Weights of a small GPT-style language model, trained from scratch on English Wikipedia.
Size: 10 layers, width 64, 2 heads of 32, MLP 192 SwiGLU, vocabulary 1024, 0.665M parameters.
Architecture: rotary positions, no biases in attention or MLP.
Each number is 128 + 32 x the weight over the matrix's rms, rounded and kept within 0 to 255. Layers, rows and columns count from 0. Numbers have three digits each.

# layer 4 attention query, 64x64, rms 0.185, rows 0-63, columns 0-63
083122129139085073084126154204114112167085126109097145157142149148124076150164097142177112094158094120175140162163105146109161116165150086136121095141120078105026122069119159185187199101171140
098114122137143211132123153140093142079090081158083100138145128162150157174156093140156121118123127134183178137132090088121108098122115140095114116086142062210091136094111189145119122129156117
104118177101173095165111158183109185138140131132128108202121185138056114184142161126140159107119074161152111168109129112130205079176110125020126098132100037086118089181179138153106104124160104
164128063147095197129072189130137158155123074156095143128156075204105114122055066167116145095179132046132160189130112159168109126149085164103115119123182122196123092117133102114162096169189175
201173134137119113117127097109121183143151142125148080131100148078097077123150174103099157110148208115067048115131134127133094105185145140106088187149093178086172139161124105089137108102100168
130164103128122107125073190140060144182143152078127114127117124191135139100153121134085094132127140172138137187129134111136157088114157072118126070187125091154162100122074101160116125154178127
165095114148104125137092147155117124093140077093072207141128139106134128115106107154126111161122083068133172140149158129086189121137119127167194154182122095150091110121147163220101111079081149
134149138171166109162175130143137154138155107137129139098139155061100180117172088135076132099099178143149141148160105049114134078067155109126153106159109101070132098164132127099077163120103112
143139172142192184114166118153129126150106160131131163125116112125130135174144093131023144133118164099125170143120093075143186111132131112128130185091094095133150160104153137140134107093087198
161130106123185149127052154160147176116134095054179180147103103239119161145116150123095149125188110128168152095102129144165125047093112099151112127143118150112104114088086138115194178177136126
149136172174145144062133161078166126086177114114160157128180107126190099107119148084112127107069130181104117158147100121044113138167105139112116155124125152112115079093148088096167172139094076
161145140107082099102117106143100149095097074110134124117123154126163103104191101167063102164091159123105166052137114159145063154129118175135133143100095135166155162137127128151108146124083181
182144099045150160128168165124087122012118071111145135113159108196161116146122096079133081123187062124099153170106161173113106151107179127139085124126125164153057114100144093183144053117121135
161109120157108156146164158126141118135109010101082177136115140135165135112129109090161135133159153158124134090134065102167131096173094121127151097224176107068154160114086085152132185153130093
114142103091149135161135155135122115147154085121146127154099174097128120127139178032124132125128078105102148072150090085149094130125103109129089113219118171064147097178119129125134130101135152
155044194111079126145140147049085117071115133221099092185108104151107121130125139178123143118081138084108141122090145187099155058176138139126193114138135138183155140175128102145146113130185139
103157087123195135146063097107120131121122090118137167162118162130127156080102041142121138171120171158115169049112108076103121168158127127066103148158110130140128096148031143116131126147131153
137162156159083167109218068087143095132140125092165114104115115159106208175145175118144136118142092104111152120147115098150142136188145087064142133131168185134158111118126098104106131088064162
089100177154152136118133113135160118212144099124110194158172196108165062116099168179135128073203139135152190116107172135118130137107078110081138129159129125122123125109195116129103089096083068
144122111075094135113171132084127145106143138107122095113083106144088104169150126179108112139111163107092134161119169120179154133146163129124127156134117151082124149171125130168148095147162131
081145186097179044137147094130163093169164082169101144162116158090151184169115132119134119107199105137069116173157086126164137119141128124140087120136132125094071094123142113151158153129139189
137157120154162142088074130086116139106198178149101093158107056143146144118111075153080092127151083109144059081149097085114069128185163143116136116134169155158125149166116094137131108134116056
124105071112188086177141131146088061172155105055166102151158127093084101118151115109114087141143146150144113091127094148191141175185093076125128119116106128221126134053175087149112126130180133
184214111107164167121066093097123138119134099157172114142071122072103164153139199170182120130111031154096083122075155122120157149142106117052133060188087135096066107027148144125125089195136118
094185171156168090169082038134121127156106151169064130161164166171150048090175171159135133122107098123175057126082149171154153112155118101129120084158134094117086114184156179092123079091108177
097199164125162143151120140138144100113066184209106126131087129134103196107154120133109093130111115201147058144130142089156040111175090093125097152167146114227130107151115183174131112140121053
156155140103138252122105109146096165211155077085173156149122148110165140114143137095112121106116159129118151152172129164138127146032203136124123080075101103186151139169093131229123142110119057
062083076133172152184080147081118100214083147094110119112139120162116067195180129104119102085140171185158137176132103179119122132147173113132140081208108138079154118090144045080201156165050071
176128159110184085107199145194091152086150148043125136154129145124106141118174167171126117118108082152215148191188144147140145168190098142078076063128121170097161105078080110152151105110196128
156081080149109138135121090104098199114146164110101152138116116015138141179208106131152112085080100112135162167089156150155124133126121093174089138102189167208155150128107145163134091147061081
175140148200164112138126109146116117105159071140111105168136118124107118153137168137164049174139150185136135108117169099166108112162183162123195158112151092209150188159184152098090089103107087
093116109108097154133086127134079143168157100146151179150109174237157145075149132090098156148092187091119118188114181080125115137058033103118164151152074160149035131168195110066114135127106163
143131134122127146135105121132130121135119153112123094140112111137112148112143122109083130122152163130133156082123143132129124102103107139142129106123152140115114129150111115106112144118140116
201150153180181166059125075188170170101059159146090123161137104103154114082085134163068183092182107139169151124083176120093076118155120122138154068112193100135063124143103128059096156114137107
142103152128114102157110135085133122178157099137152112068107137085102115158145158130146097166128181148127106113157158106120161147117134127117137133143101119123162126170138117152108106094154153
139170129162160106095103120150106149176096113096117152154112183104142105156067144053157168140109084144155091140102160136094112123147177103064124115117117101103125148081132126110117174124150145
130130172083109124145172152128085149119126110159152076087119088138065086149188149117121129143105153126133094111106139143146108093114134126093127153124117156103132121137158180144121114099146111
092166163089106099107183131153147131123113106134109135159117109101136194114108131124139122124078135122119115128153112148132110148136143141115128147131119127115153151151166118123111146166100206
095148125133069106119142121128089109142110145154119109152117117138084140178146172093152133128135077154117106076133143118176112110102139146126147097102147132113124140127149136101120103086156155
136086114123110111176173089096120121062132124139139112108114113168054203115147119156125125121129125112146131080128112136130140157103167160153113167084110122145130119143070138160204127156127116
121149145138109169175096155121114135136128173101134178114119110158129120137156111109132126142126160102140136148147164154149077132153133137155078112004096150148166190150119143075123151140088121
101202131096115092099149127114101117207139119112129117154132145108113120147145120199103127119114135092056098082131132182126118146157129088117116116142120133139098119115138093086095113159163129
177165175106118131097069089109148183154130127175124140137118127096146048133174122078080128156080147144183109139164194131134154109103159129167081091080102131110146099181087152176161149144082102
132171135120184170167145117097128123150103140127061108088121118136155166166132176155104149158116107159118087171149176124117111104144143078126166102080103124143166086160133180170124094141078128
097142121142133200146087191131133115142167113119088156140137094124206136083150109111121131126116099116151120143135163135131103076093124135116132095132102096135114125157122037121140106095092161
161078131154134101140098126186109170162140136098112189134101111117145160140159102121126155132155159148149126141116156141095157121122114115150127138177142123104219166148107123163168099146180155
147171155153145114122165117139125131131154150142117102130138145083125164119123141127132149130161148098118145112124125098126155098191167097083158043074169121115141089081061092153159132158081118
116088088126165143147100149118113138147189162173123105128159111138085110139147166135113149106118116158129126142147131138116133169168159113071106099115128162137110153088124109145129112159178084
128103136173169140152102113129131145084140140156139156138118050179061130114073171129131129136142095095106139066160105150153075117183162131172165172144124138192128105171139124134128120110100119
178139101158118068142110147139139119140126137164143108084163108120107157151152129064152155109129118087062094093150082154087151119101146076146120154138106138174130122187169143133097116167172167
119099147079120125143133148097127138147112117119102068126111123105161158115111085091085087129093154110117089134099145110121133163148121183153172130134092159130107165197141130068116121098140193
119078136134108176093148115048097078163138123101122095096112150159107158124166119096168115159136153115132143164129194099146151147172101105146103132122140147129119172143149112124107117153141154
096118128114168162091107163112114098118171077139139176124155138110144084126082114115047115151147121129173162083138090094114114114188102095080164127152146095118051170131103197137111167101145149
141155163104136144097121091106135096123139148104151080179155156173142106151119104106126173131144157108159140124141142144136102016112154075106120112139120124099159163096117099099113153141110157
140162094155124153110083141132207102176073151138151170117085171096173147087094121152136158164145081139131132103113143092123125089156092099116110143152162091116146156135108140181088097081155143
185134096147099112133172157106052114150162089122175103068149125081093155166176155096160117178128156135100108077167128107174145189144136168142131192098090125156183132157123125182162151143136180
184164164144091143105070133101114145166113143173169128120123148149151112090144127144140138111067171125163113102117092097103070095099134121148147116178105153125152170129119173139160074121169089
167086103119094130084098073137159200171093060165113156187113123121141136119102115177097133124126200062173125152108139116100069104146143102101175175099108085140077098115145066129102172157138113
135045177146096170123135186116204146109141123171136133128125138102123110147101122115127168101136017130090189139107191113089108113147120131165146071103119151166143111090198061146183123136101111
147096154152150130115153110157128098114162185137137166173104141186141173165137090117066107074096109087117113119123098082087200097141123110130151118205150130156111124093121153122118123099119063
172148115119139202071124117176089156106151115046130157116119130091188095095094124120073081115136194139108135121146114079097118090079140101099121084139097134133109171108171085197120173127126127
101136104168117130147127097101109122164130103111155124139088075099173152149153126125121153149141122127109134099090122065118140162094161140137113101150148130127111141124178135121139140146093139
183117158128197054083120130149118153160102086147131179123179097120152163147139168132101122089172184172106149116120152086172123130066112135183164165111135107102134121138136171127155133131107152
135167166187151089060132122167152111134148167113085118150120133110193143140121165163156129114161140094099151152114098150104129167165141128151188111201106076105100147174150134142131203123146146
# layer 4 attention key, 64x64, rms 0.206, rows 0-63, columns 0-63
134133073098118140143179140118117107062165146141124159124104103133129131130134109151105153119121097122133139168105128119137133148090108134135102105157126137175170145077105139121150082136127113
173096135131097213083184120151090116112128056105163125169144133164176167106125118131175160105172140083125167130122104103129112126115186116148152123122169155144128109112137142115117156101157091
101139103145120186148112130122101130110115105134106189096135112157102134145167112102136142135138087079129130129114140192158101156136107103135113155109145131079143159129092112090104106162085142
109170155238149106113150074122115105071089067076167137147121119040159114143172109142107149059158071183174163082140083125076110121111173082100124097063166109119093142148115099111180088106109168
152133104070162040148074137079128150143156172118118115136155117068114104128109144144180072130121161124131106090133136132108172177164137159096134063129095077196094097167104076144143109155133158
160114120097126143146134103134138100122126104157100084142184114142067110114116152118171172126122144096166100094124120142144128142162109152133129161091147146139142125080104156142142136139103133
146114100095117163142164133157112083059035114141143155116152145119153118110118108167142147062123127148225188097104090108140008185141108112113164078072161151162107168062061174135133138114158126
088075118149094117093128152149124114181162152163165121154134134109087109142166088078214152118116078133166119103087193137094085121125079144141128147175129138079101164110149144066103147093123137
043118134159067100107135101181157125153104041154124154111146164108136145097148136117134132111126161121168113063145135147138114141126130113123141123155160108123117084106156147125176192112107155
142171135163110138134094140133110131165050144161072119134174149104130069109098069145110175156128176137162093066078114114154099127142092154145095128135172126144141150148128060099131104100123092
064133083108079085129106114144173154111127107148072158084156086133099180105169152158115114109106132162130152056124118036145093168123133128049141151103129114070086061142165192059082047085101095
123172109093157072141092175094104098163118111135124094126129145127142156093138138095108087135084158114142100097175148149053108104149129157137123134134105083119077165142192120108126153104047124
155116107136141157136144102162172082123132110090101144185137100097172182082141129121096160191166177123133110146137087072166131175160133132137155167125162161176060161090170167146135119185088136
071113068082130102133187131190128080078103146104136167141090127112153059159075122147131150087134169168104169121125160152118101099132146077146154130208187139137127078078156085141052107149169144
147111209145120070153114133087121058129103133097172214101109110152140125159135141128157087149092160130172134078129122115098086161087143128154152150147078116139117083153179116142150047148160189
187117079118116143093122135125080099116144140162121085146133151147135088119130058104181188097135054115141142201131129122186088113119149081088104063073155126095073114070042021053145120137080138
084169136103078127130156151123155135191135111078089117055156154172112100128151116168059060112116131131125081164163225146119139167163173121123138126136127118153145122081162104127129122153189189
120166124129023126106119141108138084101146163139135146139076132149107124141134153088102155139074125115096164124126154123123147152157118182138067083153130151150087139201185134135117078128165146
086144139099203127127085116097125138114131176147103114132095124160159141131072125132167137169183174125135105149117149157138116113122095138135102156113102140140131144130180159114124093128137182
136137130055087116181145139090104087198094195086123009054063064115078080100182156090125102195124095132122075189177162139159134174159145159132052102169065150211134183190147100118105086118141130
068193145147201073157181157109121118109130112107167169135147128128121151200139161076130174140170119165161060184122075122186138124142133116130118120135104159144117052121136125098094130123180112
150081143094104127132117149187116164094123150129122137106148120135139111124123161188102188113127182119104128131139119116112097172152186103112107130102088138057086078122171084134168125107116118
147161075125132136165135083135144115061100061119092111101114132155092177136168155163149125133140138141152091139127083247103157094126108150139116161140130130181123141093141122133180141144196144
168195153108153109097169119149093175182083116108089156127121093119100133161115027168139163150120187187164159083132156138213114157151091122115164118095173118135176154156081093142185097142174107
111179175143174185148096118066102125145148116143128125132108122115154123199167167128109139103132137141144120170163138138144105096119189124162164133144131118091180157198191132125155147115093169
085092146140184166132101084114116117177150101055112143118134162144145107115130138162131132158114163146109122197057204170107129086187116148119152119062115133057090121167126083073143118065142137
087178096094142161123089113166078140080110150115164178150156131165115136102151105132160118150059092174192103116104139055126142134051146132121084156075136144139137174082146126183128156145106095
115103150138106095170199126146182143076129139153105080147101116090104138154121129147153192164157122108117154091117138057134135063066130078131154255114156145106110130131110123159092110075208185
121114086196128165105118183140095145123086088078100112111059085102046097145095114151161115102144089131197141121066156186184096119083102171108148165115163090125146172135160178105099200179146124
078097143148158100123142159138136134131103249155081124151183119153121123092146083136096117105126196180164099172129138127072138080049136121108139124164159040066144177148133166200137183107139135
136087087062129187139128095095037085110138163093127106102145158125125137122158164137122153190122153164114112103141094190098140170118118112133069143123158133127123206202177112039142127164124144
155131149146098143135056113059184122127086123146143121099177104028131151165136062101216091140131097131090095135133132092097091110115186160184091111165159158176125117158097095114162108121136133
123130098079045095119160073060118087148150171165158071081069105121126159142180144128140126135134100093085054097192103109180131212138108196160074157065103181147208147139158168130182130151126154
131132155158187151104129140158146142118109100101115143178174193141153113067076127119127159098157168109156173105082170133074098111084121088119138149159190078092076086096101129082069134122133113
156126090077096142161152112093116100093095135136107047110085081154066099164147112129117103167096101126106095143149097167130087153116149163096128115154099149103104140213123114142134077156126104
149149124139137158168125148135100122109106110169132128109143116126103064148149112142109116124112060187183121099115159135119123118138137137146139063079178132211111162157153106130110113141108147
143154147120132077147087148123122157151152188127185120093126095128085125134135128157136128169107106122167062145139148115145127112148144159134109114078145127170124117134116180192147145174151126
154107129099114156198120140125098113113116137126106113111085106135131162151185140080133087156063150189085118117126109147143108098167126155094108134038113176160090177161094140151129097069117178
107165146122114119117158130149110155157153158149137136117113100114151126117152112149099115107129112122148125113146132122114190139194171111135122129117067120157152170161141120150172056171099134
171111084102096172165137156115124095140148105092148143127109085146075179103185158162149111167035110151139127146148101163144098179117155149131096157166124124186113136133169128138195142093128103
172141109074107103079183171144102130099079114164177098116120164131084117159157108083136140118137077130094081140144145102191179154109142166142091168103115189131192104121132085158122136138185142
132127166129158129160117138103094087147087162129165098132151105121163145130139182114075137143132186108102123140125146185126095132171122133109134105162113167158140124166115127132138128145188149
165194118146108115118137123108111170140151138154182040120125139101061134134114110124129115151091105086148057106096151109165135166150180138085148156145105142076132134222112146131065183121119139
107151178120112106102138167116086100115116068157109106128137089152151101113135128076103102166092120177124069151119072106146153152087120146141133149125108139151143096106132037147134146136129124
122084130093117128076122164145090127089108092127092183136117089121093115117094096111068130133129164105116154167093137141166153109079094126060134133154160130079096097112104101119097065128094155
114136124151134047126085100143153154121120124210070137120101148085112134099096098166113136123137143129094146102113161106156134162158129174124133126105123090129095083087123103137180108103161121
123082122131104189105087177117087133165118125130063121137129061131140092127123156133095123089108121134118119097092164087098131091107111105168146123123111111133181119148149119175158151127171086
142130098157145146164157146060110112108099091132128083082078122143085116147166168148144121133088099137101109145151198129189146158160113107154158137096086156162136123132144138164154091161134153
179128118053152143116144147134094109077106122086110121096076132100182172133125113126146094133096152117129121201146072145102139201119120164154136140098097158147110150142123147113142142185152106
111141162146161139127111151138132147107093163130111144161104158126105125172135149204112103168143154156139141172127138085127135142125116161099137126168119127141127139103083091163158155164110078
133157119106117109091146092113161107126127143088151073105042135159146116182175222080135062137131098097068107176154143121137158132151133175173064124080082147054117114175157134094151124122094177
114110143124121179126122172133199120084134099112120124144142136183156099080050093173161136080150175112151178166104112101166134108132147134137099133124172142158133166112134050115109120077147065
093150162130163125143156104138120098121140166110140142134110061197134134165099105116127135112168132107112149155133117149130179121125065120159118151139162151148135140145150102135087157091117104
149128086064091131171130132087111136134107149131144083092083117181118174150196107145132114151078152151099068130157136146186129193125156131108115105103129181155170138220145135155226145148091142
175204121058053117151204102074162115199139172114152059091090125105059131119227150093096057142100097156079028184212110215195139144152123198119079101098068179155171169190156123185176140161135134
127176145099154113158095092142105127144110115124068185166150162088157129121106132133132141142172129112117198120108173116089140103109126083121152100127129073106102128182141114119100189129117067
132170148126190073087099106106082163136163143127172129141109181111148098117115121165141145108145199112121149136106130152106112108082154126088172107171159103190108103098110150102078162114141134
123171075114102140126136134111087122083114097144143037114129105120122134163158164146132122201114150081148130161158124128138118158140181151121076114117092137141117125183143115166106179143159194
194119110127113146146103157093093084144068068177134130110080111100164106128142110105154060136110087132188100114100169160144110122150165167069112159098145127172171160133123116130103081174122063
168130120098107136151083134078162108119158145106197110078097125136100117164172151156171141156107101096091087109117129097118115190123149187123112150126066190120077176130129127093192105128115084
126179179109106110112165088105150130085096149097110105118100137130117125154178163142137156178108122099128109109171137127151107128186152129138135145093157141108193144186102121104121153123085087
092168118147130124144113142158126122111137107123108149098151109086083113147155145109114083105142179119095152080137152126106124137133149132083134123160142128130144149102168089106101082118154119
080175075116088056174172123130045098115134186174112108155110088126127161176122147162127117144129092139110107133134044092135109141150153173128090142132102141147159119139132128119131094134156165
109137135042089131105104118097115094121102118170158104123096132107066162135132185128118070118100113159123151102186109109131090168133126144113134130037079154116154165139137123075157136148120127
# layer 4 attention value, 64x64, rms 0.196, rows 0-42, columns 0-63
120152048074153101133134158153143123107121187167240108131173165107150109125165159150152124105140136113122101146133126156104096107134130145162169103127133083137135092130126104118139161148158127
115072128126143142131067117136138146154148106121195152070154131189153135144107155128121127099145090093140127168133137107130132113187105142117102163115122179116102210105125119139075128117128153
157093125150112129141112107136147138143126216089084088162106152129181113124124109138180098100112134082112185134116142119134186180129147169145126184136120111104146131152093101093124113147156114
154141133188147152144086147130099158154107095179180135074140031121123077126159145100190117101137130129124166118148167153152162139072125077102128147090128127162128153118127247207138154122157081
175078106153134165156130164124136088101124073075152130107122097132107127125096131153132139157124119112144142108129148094141191053162120117086107203044107149108154113119159148109143129115160101
125110170093137166101128121143083097115181147082137113127176117156127141088121139093113100133136111092114082164082135120126118169092113135143155113133119161071096156147154150104161145084110104
136109162167116123149129201167123092163110128124148112117135121130120131160058165205125116133101185156120115147111139135157145141163179110092136108115138119152158190154109108119134199107088174
104131150129151153122090116145145117115166115138157078130171145177150118155113136148098105125125140110068110137135164108094164124087146135142130140111099083108162119216146115116120176180106127
134117028136175083147187102121176132089160112139155129098134089108127099144137135111138123092097068134128106184103111097120135172158076129116121098116120116165100138130123170127108160080113114
208138092144153099080114118096147128114136151186133070123152111148140130138130171044089137120108177154126094232100156188120149140162102136154147111130178103136160122153160196196090104179082125
155131161117096138125117122153116122134085106120097075106173131115149106126122098168135089134126121149145141118144087160105077139120119139087085170081159144146129152103097167136104149140136122
131081200125179134129163140137096117121118101164108091150154140128144083090107164107089104128122098124187104124175110104163168107092132175135154127097153187098092156127156044125162130170090115
155131140135086148086131134142125108129134105160146107127112192118155116099123122197109096110130135121174104137116149196169146111091167122112116062080121081201098169118087102151110079149164157
103124137160141090111156100162160117110149148126130128171130168134104156171171113133165082125129140130134120101143129147162172146147102059151146135174102107145136156174088124166145103176130121
098145074138162096112127168141204129122111154120144137105123112162107104089157142107112138095103120128100105120085126183082106145154091132127106075104153153100112130194134099050140069146070115
109087109119151136130107129151181162136133135136153115197108149136143119123164117074082136111146101113108080146149121112136104131109139143112136090129098129178099123089152162163110177133085103
139074048110102096159179153122139116159116083126150078145115143141139086111142131121139128126157132081140132124141142118133157146108120103138147085099127164110147135099111099139094108137115049
134115152099128089155121151170109161101123101097099137218112087148107106093120081129101083143074078101148122174141181170083132108073150133160138149170106141146135096130138205104120099128191074
215122116146153112117098120119151074119147092165139109091143143135130141128116067110142091076127105085178132123134107144093149109077151168067117158140134122181148167127115094093176147110113087
153135149151124126096109100141108227150130168130154130119114118106090091104143098077097113119133112070116129147148165156075103149121145112134106106152163138126131116104154156138100115139134149
081152135100108050129112083109106129180119126118120131135143128161144144146161083078114095123136160153104125149130124098167140134101122091132160110116160163142087126128165153103096156124106094
129155133116164127089155161143095059170154097078106141151130111114087104124121217136087149128120086142108101125125110141074100133144175103166171151079135117127116127152141071117073136149116150
128138112061159150157109115148149150132143071157190111112184150128113200139134099095153119131097120147100111111155075149142138161116128079149162132117145116097096125144132137128135192104073135
125138089148092145149123148109179122113113142137170129149202114149071100117127111148140168186147196128158132133129126101141161124103091142154119065189112071138150112148143108143148090190140145
098072155093084158163140114131182097128157154165097125094131197133117175137133103155104155108150149127199078108119120050104134098129149143102092098157154172156079125140125139104034057142102151
113118127185127152129112144119112128096133147071130094151119159066090137158126147126034181147104120080122159122132076132096101134089168104092165161171089179105145204145092114141050105124143125
188137114111034134136162192148114113138184090122109110142139160124113096142143166168105148088164165140115135159165062138150087132072125115146116133071176132162148098093107085141081199131162119
100122092131166108142099123092144118130124156178141097076128130126122100089137169168078135167121131094131106112121171082094143153136088130172127116034162128077131185154112106106170072121110100
122091130101111107164055066116163104139085148189157137129114158094113209167137127085138142108126122118078168131104105092099155095159135113143088160129171162150170176154143141152135134115160106
152158123170148106146207143132138144112140170183184143122115121160108128144148175123153150120137079137107125056096123147101151129144132167169158146175156123123152157122177145103147154146154063
144121113127133096107096139133149134127093102109154149151138087090146094154119147104140072127138094154084145099106111063083115142073189153116164139189104136096097103152156094195092112105067151
136135110133120128131143118149091113126071121154123090142147067137138148109187141158140149165159146144044102111122124074148101146113141070137159109156133108127139120148146129111097137125147123
135122127110105151199133106146130111143147124148096154222114088188116100098098126099152193163166132118100099133143130161158103183160164155072163166151119131109133101134056097074122133113158155
144157126113106086141116083078105074163092190122150151152124109161166158105140129136115133062170176131060124137174255081136150097076096141140151163149067106151124151070164123098116125097092087
075072109163134143133105082150144137121113109149115104105116134156151113169153135124082080138129162134160181103131082105127155098129119115129065059124124120103140104131158156161183131208140176
160124182131133185194142114155189125126187134161145153067088180162079143148063207157158128161175170154149157139135138150157107088129154093080145115134122125177133079134097135136104062143120140
210140076121158163125208076100078159184135152136134196169183097128144129051118121144147182149131176118127084112131121109134143179138128143067123137068120163128182114141140096124146102135112125
118104123144107124026094175119139137073093116084122114128146124082113151112158100129137127177135121132123072143094128126120180084122128135143111160104131142123160119135201138117117200099108176
088184124134120178111084088114101142103085134081088133157173123116127112173140141128116140090044043149097145119126143110139073123170084150219158162158115141054058122155055107119092107185144105
129081154109171188109130151160134042148145190124106126144140126101172131154196140110145122089077167148100144073126160121140164113175120136142090124213146129118103021123170105146107125132093160
144145150114143172134068073168136089154110094098094154179073077140082149222136137128157097094151126147156149147129169194116079110151098113170112205115111154123204117139135122135071138123061172
062092200140145140092140117123071184125113210122172109117132109129171111073150117099159118137225153099138134181159127129121123205177197093142106090129130105151103148086197124098142064118165086
125134141123155135123166112137078146142144206165115095143142136062148125146116123153120064143136183138096090130089077116138072109178206156122127131162131104060072062171192129141124149098113068
# layer 4 attention output (transposed), 64x64, rms 0.178, rows 0-42, columns 0-63
123149081166130090106136166169126139184138153109099116188113202131112186093095073075158135133118121131125138132144181157173083078122178143152118095103124159127113154154080101127074112124138201
157183134084127152047165153106093112107091146137117130075133138133152117145118107107091159115165095116113091098148149122090163148098121167153142035126158132102137052085135111131102145170147135
149150149166152153152167147097054139109130118169097172153114104125118137148142130108143143164088134187173090117151086107149091160099133088145102143161140070096078114125150110056099087171096081
099150149074155202096114116170114117128170120117171123128117133135159160140079147142088168144151111088130133119185036070111092145173175127073127111058117093116126118107086121110164149091089208
155145170107138133111137064126114071113148172173090164116146131153197106051089186125098135135084090124066080159114122103108141198165122088108151149161135104137104126094149116158097115107168134
080112095106087120081167105140141078122155145151132130137107111127068162124086094128117118124154165107164143123151166156144134161103075130105138101165150162129120127099155122032138095074179058
094149137196088110043141160148198149089104187169173140091131130127126086124138178158127101130092117131077145181156121039154118121125111142134109140156146147131061088114123081123120114122093110
136078151159116134124168167137142139128138178152099155116143130149079076089096079191144137101134115121159132138129113136131114126110105117106148133092147108095146078156095118131068101140081138
092115139110077220097130058093165144163117157094122094149076132119128158134103107170163146123104117119091114122148190109092090115133115119151087097131123113101158139126150103142112148118120143
088045064154125184175155134081190109119199141023113157106119144174085153131160165127100129141172086159125147151152129082144133080142160070151141131114112172097117127115090094152129124132116135
108130127108093142137123132190114128134083163129173142139184132175070146168146134095148174130142080071124084095158086161125161112102150113110112110107125132140116078111141160152118186089102112
044165156118130101164112075146104097087162121132092094111167152167091133113140128154155130147138179126098115128108089116178104122052131111133141084195167168170140055189139123113133126177191122
109169126149097138111140150185127124136189098122123122133124120137171158128190125177120123032137089114177120148167129121230142129153122162136149101112118115168103154108142091115104129171160131
157160167151102168147136147091106133079146119153136106187133079106138142102097128145175111121159122115157120130084126130131115069192157125131110104115103163132128151138075082126105111150093051
170095133157082176127107141153096140155137122106177080112153129131123166156149134141115134181162183145102119162108159139171172147084112123115107102142109166040165159167085083115081135107165132
082110083174113161155127093152119151103104130130116107140091109146082113115140111160099096106106149143172183086115124156154117135136155108168149104106141107113156146116081106171111131164141168
093150119115124147097111137112120143148191099157164108131129142137148125118130115097129182093098137131076087070139137109159119139144146094142152107143198116121138151160085100154075140089101101
157098195184166095097092057114101087128140161144123138117143092177086168147161130128088131160128102121140142084174176163108088143173178144115217135128147083148152129157160148108127103085090087
087160155125134149169103126192118119119150118106135138174099230179115119145125118156122121113126098111126093179107146148119149176143143140156121087175140086083147091113152133100087088099082113
119078135136151116124090142147122110116156129128124133144092091060066155183146123103075097119153090142155145076097122113132154176141159099119145107096084129128128114146139132116115116130137157
130082094078113132114138103099068149139119100124147083128125139152065086158153150121107149119152166054129116102109137128137115124156141148110089126078184157140108146099078176086138153112128114
114105128151100112116099177091150098100149167180115157105106166151149173125146134160174149174071078141124165130086156145142128167101084174138174161144069166140132112129116132139147108143191130
154144092090120107148115097157133108134141170133164116122099144124111125138092061183163184100152088097117139144127125120117089095167143110116062119101162188076120103124109173160140088101151116
124167105142186119127156139103157109149193143106166098139170124187153078108132059111073081093121124144133129174094116095117107098079138101122127139113089146144131198156172054137133126133105127
151139096149118108076123114106080153097137139046129109142172077171187097142138115107102083071105149137145093120115155164130131133146078096173100097145069106113069095153136157138084177136152112
109104084161105131131128101134098118000105087108161129076126146075135138090107066111163127150101126161147107094105166123157136180124110148121175163099111086147133121175125129184148153151120102
081116125112095099103118214143166084116077121161170134161137198181136122109136142118112209116111132124131107055167111173156110131143110150137098179126112169128054152180167084176097154127118143
119091127073126052146132139130097164173189130105124096101122143085111146109119071096146183126131147114118120141152148090131171113093089117090161098164131137077160091117095070115116177125163160
179168140102124137119156130123116176098084095115138128082128157137069116090116115068096100143097088093157086096113117115108125108229101120110122116193119106047082130087112131115150086152142141
120183150129153138156107136126144129164133082060173124146071132151145142062056144110125103212113107129095168102074127124133102131122098139137140138143110119125118120121135142094094109149132131
087120129168173170142075116123171137098094129144134156099110132100106118158146089127144116145121062157114108131039089196154086133090080160131107138092182109112172138123069140058159134119153147
146139099100098145103154166126158094158108163132172072122109139160144131090147105111157127144072142141175155147086082117132115178151155099086150147100135125164113138136074164095135164074158124
111155131118131191142083118148088122157129096173111083155105143123077104177121158128110161206170190147158089109124140131147110101148184099131153119122101083096150151199113147103080114133150123
141125207110086184074092109116170157140119135081113054153151088139176098098091109199118165133083135058145066134102144116099124092135117134088169157098095091111118117196154118169130171106146177
105168093125157155162134149142085131095171136054139166107117111132127127095191105160128080062158088176139162132187083127142138137132104114139089127118153135144155152100091147203159116127131109
109174164164160127167145158144106087079098160094154141174098096138094218182098156134119148140174135140059070090125108133111145091127160167125139152135148068146170105139156075130088083151113110
183201143158121095056096055113060131160135095138153062131153143116211089142129146116076121167169112166107110151103174126147108154164132124114157129123162117102141156122097112098081172104149136
137012066131121089098146107105136144124144129151154096106164148120149119178157130150112135113161087116100187179127115123163174165147085164176120113118123171106132144102145174129146136126136145
106112087122059127157084113137160165099084110147112174098132128119102033088146153133155122166107126165177102103100229147105141147108129107148108080153115142141077078135148115116171106147102073
143128156181116088123126135153154158163115178122143198109151122158068080157199162149129146101064096119143056129185110149172169128143112114152139118151167096128151156149142182194107126138108135
147134101164133181161117115153178169114086198104145108140086123163068101161163100207112183107111128126155085191097126143115130095171138127144085102106176093114175128120160159075184123111109089
202092134076176071147114139148117111114128019125109119160115124134133127099097184124110064123101127132139136138164069096119128158202139159094144146065086095175128149140118127117139142105133159
122136151173179048103115102142108082120130162189132116125175057071110101133135169120149127078117113143121128085154128170132100145161141137085078160126116142130076166145185125109135149161146120